Weights of a small GPT-style language model, trained from scratch on English Wikipedia: local attention windows.
Each number is 500 + 40 x the weight over the matrix's rms, rounded and kept within 0 to 999. Layers, rows and columns count from 0. Numbers have three digits each.

# k: layer 9 attention key, 256x256, rms 0.112, rows 5-17, columns 0-255
# q: layer 9 attention query, 256x256, rms 0.113, rows 6-17, columns 0-255
k5:511527480522487512470529572433494519470502511547535567558467495480491435511485602510455524496468524464467502500495482457539495465506529499468495520495445510504506490469441489479462477489552421470487557498465501460510505511520517478463469528480507444511525451460472437493525528554491504477474509568496524502534515468551545472475521508467489492530488502518502510522512464595462409511568500481465533490516552511514471504508454476487479512491471460523557555464396545490367481540505458537473500537496496514485446509480522530459506544482516521518499488488525480481490526532548497512504558598521539460518569570524458517482510487479526491489496533493525535462471526483494518476500498513509579564470452515479446510604501548501505610454572478465531516511552515464586491493453533
q6:438463559484438492505505496542413510521531519475545430514516544499495496516451505480502483565495482491568501488520561536616441485491495497450497589503452438497463446478464532487529551516516526474513552572505451474526504479485563494495553421483564540487494496501462485522490423514543456561534497565558546423515555502602540481523503489544500533492417537534450507513508519522420489543556473535547516487468520590515537532412504487538463482546490455495485456551517494436492444497493505572478444495484458557495497492447548468568449544501475507464511522489528490435499438533532508499555493503516568465467542564481484543469462458481452491436468498533478454521521556500510462559519455476472516490512442493493505524515559555491522532556478462556487511465523425346517523504539545
k6:510478560507512448474498534537429573514485506475507468586491546511496536520435469444474442506489466514578447536503528498446494459461532490481474499518463455536474475514451513481515477508563534478530513539474477474525505467507538523523554472543526534509516514455473472560484440521569510487476493397495467457515540470535524463499510498473444561523498528484554474548487480533438501523557530477517498517450561497543498387520572525525488482549487456514513503557436475541548486510496492494462483512502525458415513492476547554505469545535462554512486498527502532531484446511568452540546568470547465443519495540447559552493439476560489457449478527491537512550520569579546469544537449445442526510456557507485478512439455485549567519602486449506517522447493481474491524441439416
q7:453528448490555524525465439525604443511510446551519515431511486513497475501561497543501497512530578503530484463476489522540553469555493487504509455513584517500582531423595455524448486371452504503460473483562443542445511479472531439538518479461541551509499540484499481496506555528519486528486452498564437497535513529477465430520536517492531544525513435440495475390461510482545479516440466544530517550504509461446523541518484476483565504516534528493537478497550537498500583455431507561592486525530540459492497471505436497526487505485579426488525495440501503471521489491539475450496453488460504526493478484472521488523559474425498463442514451516511472537473467474508426505467496482530569450546472483430533525448459497520410479525497475439523552438497453549560491516548535
k7:592461487472520424527510427515451563523487405463475501475521547518486549478494464467510506468505534502514490462450504518509505424481480506578485488476557529480474551592499445472461490513449458461503525518558587457446545417495534510500524450452538559496470543568532517491487497471483519507522429432482440547455493553448513522504441551536512484433522465517496492484490553407545503447493552467393473521536503497457492526535469543486511469530613561543487531543464445440488507454556545507521538475482465461526516523468455482522485531483477432515509470473544532613506497518520515475511486464521498526458504453490497433553450562503472479502528517491534516498498459533478513530464497459509524459474530519499466464415512492398516478507506517504520502473503485497391534451570413
q8:494478425518567527534502539476601431453578472489533491457568486506484471541563486486563519534477499503504574463496449512515590498487475521492533488481530439484501524483495423458501519495534490504517444477512514483486517490443494472544421436437481574486452563540518527519448566524498485486550453518521536492566448498480460440509547461466474564504536449465522438473452509501594489442419498504530481500527476422451553543438515550471572485416528534557484453505475542521496544450474559524474530514520477488531549544521524500493499448522554434493465478472426506523525457469495493426466430497496477543487428455551469462506577538519497494527482453537529485555483452498493541492490488500513551481494494461516493462441565535501433424469486483498521470509491517550539484541525538
k8:476508546526550541516474455511569449479504502530508523485553476568547421464551473536510527491554569526485511510556464516463568546497437491526570536449551509458550547451494437508450416517460465564495400508579528537492506540506439469487471536399523498481482559531526508426437534528483430558490444508513516545466545466462482456512554442463540465437527466477449496497490513524563509454449520544526492456531501541402548536532422480506559511520536569462517510518532490492510488469449486521501475481550500554567483518520461497567611477454505476463523503417430530420526525458453494438522474469444483554525428460521450465518544477549491504516519434529490471469503414469478494429447534512506549426564527436504583510507502470515477463505476534509529435541484481479555454484523525
q9:537454587494446405435502554462458576477493485518554514476474514464429501531434468452532494424483416447431588529423529435469559547500504476546414448501522428491432471554541551511565498578579510496482501510422562479502512524546572619524502488577464488504535552534489502514570482485445511488439539492462522469511485438454529498520477487436443533555470552521486499489523513473486499509517506427424522499471474492548503466537484566541483507455519508501536498445526488495493458476501547501423540451461475517448521479537436472473588547541490520497403459600538511501462495532476482543512522526561489473480559482471507448517478611534470479596461552521540561539429518499444488498586491541522577528447502461567480508512493478423488461496478504544470491567505586574465564471490506
k9:444522545543481610559540569505519476481464600527468512466523509431476475485465521502560483544423495499561487519574494470473482516494503483481532500440471487500528453439474547515584533473609509573545482518426433497522497555480479489544441553536463485504528513470546491455466454560585445479428470484494557468549549483536522427564573465426449520485422525489447548453458457561431477513522477491563468550516426429477555536477528499509479488475439406507509410475543541532552465458420541494477540472513537488423568500488532461505555581496444516543483492511508491389503472479496475503519497487514544514515553495475492521502587426493517499558488501547442414521582537509509512486441484532491541476514516448454471486507491545548501509559421470553541488571495422493561517523490567
q10:496546544544434509485498458524427497443467496517489506449538458472495534525478530507481570487430445456496548530458511507470508480483432414470492494513498503481557530529476603532463553605598569512550549515482535501518462541553433538476468454475486488496563518501453518473490497494539504469528570479500505537501461477553592523507366486568564508535397586507539488465458457555411489580548475473468489566456457537590468450460566422506455511583495521529465497500537542487486438452538385551442572516449489537528464536469537518506502471452476493519446491477488512460524582548603478572496490569555474454503429474582487578492569516540457543460497536546493491478477512526495459523526553492429486508444427497593425461519541517493608552519467494611523413500553455415549523647541467
k10:496508575491532416468489492476475554518533484475511516474505503420529532520395563481549501516470506481540461511477444546440478504485526478495511484515468460512473475510498528537523545449572549519527508511466484487487496471456540491560531480538487505465554469464446512533518513524533543501483506481497451423536488477562548494504464502508430538528439514523512509471486510520424457558583551486500471569486519459563445475471576513511483515528498407467549459463492533472521470470473481474454471487477514493421528500507559519506522511571454495504472526499511489468437521515531474545464427455540490487480480505443521542487507489525497481430532528513505440521544618547496439518486476508462525500451518534491426422498492538517520469613479502524524479513520489528472559499510502
q11:475413384478530507507561490497528465448571444512498402440567515526535474472567498470535497459473526537521513513470451480493531478540459457520495503489582566480539554467487443466483479448499482497457422529599539478495497550486485487587457433496487543493476539569554497566425565493493515488555436511480524561498519494479480533529486478501532486428557438503499499577472542499534453467504457512513481478493542523416546550471495508503591438441548576486491504546456527491474491452528489530507524538501479480513463525534495467535517480500527402454518478470438505495463497467491560438506521456508511484509474447507487431491487492526506476490536412491508490553529430473523519483463449478518486464573491480469494521436524470460509445479477505542537524478490525548520506511505498
k11:524556491477552467513481395538533494471454391496474498482524469455482504529598506510504525415495512539489506494462428494441569497565467483535511525496530514454591559499582474439410502540458478499553482479552505442445468537460484481522521513469513540461463545554500515471509540472504506569509484486491455553502532541436482489456483433518568495477522459493496509551500477498502428466464476534377500526498552519430587524506531486463567511513554641495546461494531491527489536476509499486600548460514482477513508507467509565582517505473529457450531495448445502535523550462529527496449469503502487495522359514530472481533496482528475486524530423517488433510477418474498501503481515469509499467514514457531514442422581461474476498521409548480571493475551462541484486534575425
q12:409463512545486541521563465552453464510488497537469457458544460495563531486516522473416481545434573520499479523496541510476511478548433446526575562460539531495489451572461508455520441538488536488523550579559506497480460522487511513527555503438487588481517490542529416454476380504524539456499476434501519493534510516548543466532462523528556475501474522515462512474504466514466520534488481502519500521587517504461554477429575456526476485529524529475379526511448520436483537471530436594478432561513415519455553467475533454495462523505486531418490483460522505472497508536529576517498533513449550561519508503468472520552507483518488542468484485533472584573543499544468459489478423443468508477551400515486501451445530488475529540528482454550508480437517416485563464519567505
k12:443489517528428633596566422449521417539539503510541444431555461468443519509549586549527516508517496514477588501452511569539520507483502497441464480503512515510534507546488583505499477542448504507580431511489436463383509544554525497446462522476448549494524557463474431447522461435424476469553579500462546440489550508517489486503489571535507474538484560428438481414464488563471499522475442484449491508518423501455581502506516440528473482440476479445470508506478521450519396449539502516379506481494489549450523497457426571447513529490425520504518412470566492460516488572489510571507546548501591485497509472513465466503518557456498579552421563520473535493450498499517528554490433495476554450534465493519481510518570505441536496592472473518440501572555432434531510557555478
q13:453442503440526475516511545510481543529439462504453567557480573575532529460486478480496496560474542493563408491576477462526510463507465521506551442440470498441476538510463388441468444477516431566443515552513497443513489453461455545503434439504493441460473483552477513455545506588465449517524456499468460561433538481452426435489480595415483485470476457435493500530527447472523525462437557560414439476569522488454504558482461552546518440506547547486528533485404498480488523474472569471509455500517562534492520513526530425577475540438506475468503527546487500509522439452441535493495515449415553448536520479508430460512452440560502392521495500473419496450582523494501480504501488529503587489506541527442552436432449517466532444507494490474559465480506545550464483448503467
k13:498512508480658512433463474517410532517477548512441500574471517488576506476496392508453458523447565491538477452565425438557508462491444597612501456413466491479425565503449446329489491520415390513457510539580500423517537500522478492565478453441574456554464536583547546495546466537482467525492381548575402550351533449468485489485501555424488517411508427481444439539545443460540512459508486576486478511557532448428518524525446539516512437479532528547520502523430505433497591489500566511521399521556524537529448548507475380552480404458485476455473554552503546435585485492431543456517518402433533446515571497469450543505496517495540438557528431460447544501518492601493495519504538473537504443571551535477576479416534449522559489524497515480575473425483534519454458396559477
q14:470518484483472525516587482467536439500507450523549504451508560522510450499490567545465480472457463481513441493473495470484472471596520486505505533498470479485513515505482543461457485467501510547454529478474449450471524568542476491532519490501453513505538540461488431473462527506414520527517526494530465455495499497458495546558466538518468446527544540474510525493486445539501456533530446466460493483527533493475513548548524457496522521481580522523384564516481543541455569515525500571571543470484489519451537519513503471439448520520436543521543487480485509515504506539516540524544468472476610429508525562453536498548438498463556505515488525497521578435543483502508513497508443485476508482490418481526440492499546442516448530461457477493488529525500456513525499462501497
k14:471537508529584485452532488501566502449529432554566441490498532481543461490466560519477501490426485482556469472484483530525547472581484524489480560553510471530463538508538469451476493487475535516501553447488473490476614501527514540578501541459530548484491522475467493555493512486517505535461517521516419443498519523520490543473548496540482504455515453550569523576495510537505506547473402455433520492482602471429453534577563482543560510498561562488474498518480493557498534507452427589522521493478465497476473550523497533443472481451473587489471518577529540472528523470587547504537520498484482448476480553495583522508453509517521501476510543483507572443487531509519567447514483446485471473500473527470478519470537433528478532456490521495497571457550504520473493476475418
q15:543539505508473505528467467521532470470482529533450547480458437463442480536537558516550554516559453510444514522508557553533513468512459510513481446519515462470518428446489576530537514488487549491553533494467417495453503432502554466402581590471493462478512462427471556496548481507532516524519521480568469461532448485555501421433503537525501509504443542468532499502486528470490537474556531510527537578477469536570470478462509557528451472523406542508596484496571503542515456465490538452497437464557558471517517474474525503529561554507473453493485473503510465552519499466461514484458382568519491552438482529514539526490535501509544470446450494537445509515499525488560464436507601540520473502468563463496526463564474550473459503488576480459474475460500528453501532575453498
k15:557552535448432460508502466495576494499530525477401555465559467527484474467573529482552486535530466523496448518508479631492431486475494454551535517513506479541520469409466492500461569463509514526491467565425499546444559470422582459375545579533454495462530425452474551509570505529540568451523530493551509553549427496539501462506510477502473522482464564455503542495521475491516485514556607512549570503483540490610518456496544504506499481473416527541561492508513544523513478506466539519522521461564492491547528481528540486531576522546496458465558470513501471476477496489451483448478388487502500495438469433446500570497497546573556417417529497525468452504493524507551452468512532601535467468502570444517521495529472559524475445510549488462500528503447528544482497519536565
q16:423489353557528619560572494495549373560517459544563443500528557541569444550479539559478489524483535541503523517498510536446543537513520554480575562499564489459504527486514501444491436460483519496555520482532452508480550512469449453540499466396486561469504553495587440520412510496525537474517491418522496493498514473444481489577530520570493430478520478439524533497468488531521512510517439491510479476437486467424577529486502440525540559465557513542400464509480472540481498515495529554514554451550521484447537500508491458447475500508484550529551455464480525518516521529481515450496491526487532517493447515500563492511489522436547551493454463424570587538515460498509520420431512485499565458510437443545468526479525463519416507477533493483484511503446460464548484525534464
k16:422450391554615631577527466504565383496542467540571448463621474542535449477533539568474522499513600519458470446515473567435505518574464552446567527461515458461502492535534478416515459426433574541541505489523420529477530486410511491539450488422464508473498506501556480579463531450508518522444446482519434485489544450419479521559615448507503442508547377390470486508459489534609530483401447454498445494480476437331525530493507424512583538502505497496463488547486472579479492460477552543576493440534479539503542481493463506483528483499436533473541509472486522465518498503400520399460510499441515504526415519516501452527460392407505513509402461435501514458483461490530540416505473515459510385523480434432547476438528422517466466552525490459470518524387446494484397489530532
q17:403509399469501539488524523500498440506481463563500489551512528492567442475462494571505497385527491474474458536543521492530549486563506545490490568493483500474499590506487534464440513464533510536471542445516553500545534622542477487595473432517445435427483547480493507533493630497437574508516487512496465500491471444422498539513490429538506398476498484450456576565563437523505433519504471452514439477439549497481520509537518436447532516500576581532489548557494439542463522533478447449555520426452488533465401438573510534468468490471411519497485570524459520496478606443433524476528498427529498455460537517480540486525443509467537485506500526418551506414489548488550493467457488492497465493498512468532512531526562396514449562399494493478542493569459573530455474508416480
k17:439482423489504543499544530514491449547475480519474518541475492509489419444475540539429507429461461494454484503498536446571508459548474568463516592552461522467530489537517465470480476516495487538469510490473533525530547507527500520531509507502488428475486504464507514513473606493530559540456542533467465513523483467427503562400517448547584467487496459530507546557557508497511523457491447497490528469423526494510440489560561474488521530513503601614480562555439475562453513552414490530533500499461488525490463493488501478477475435448475535491488525537449469588541532446501599493534562463507450494475437467548539527493466513522495517507479536470460570479466520461528538403544519473526445501481531437493518512509493417498441516410541553519417544501442594509480527502491440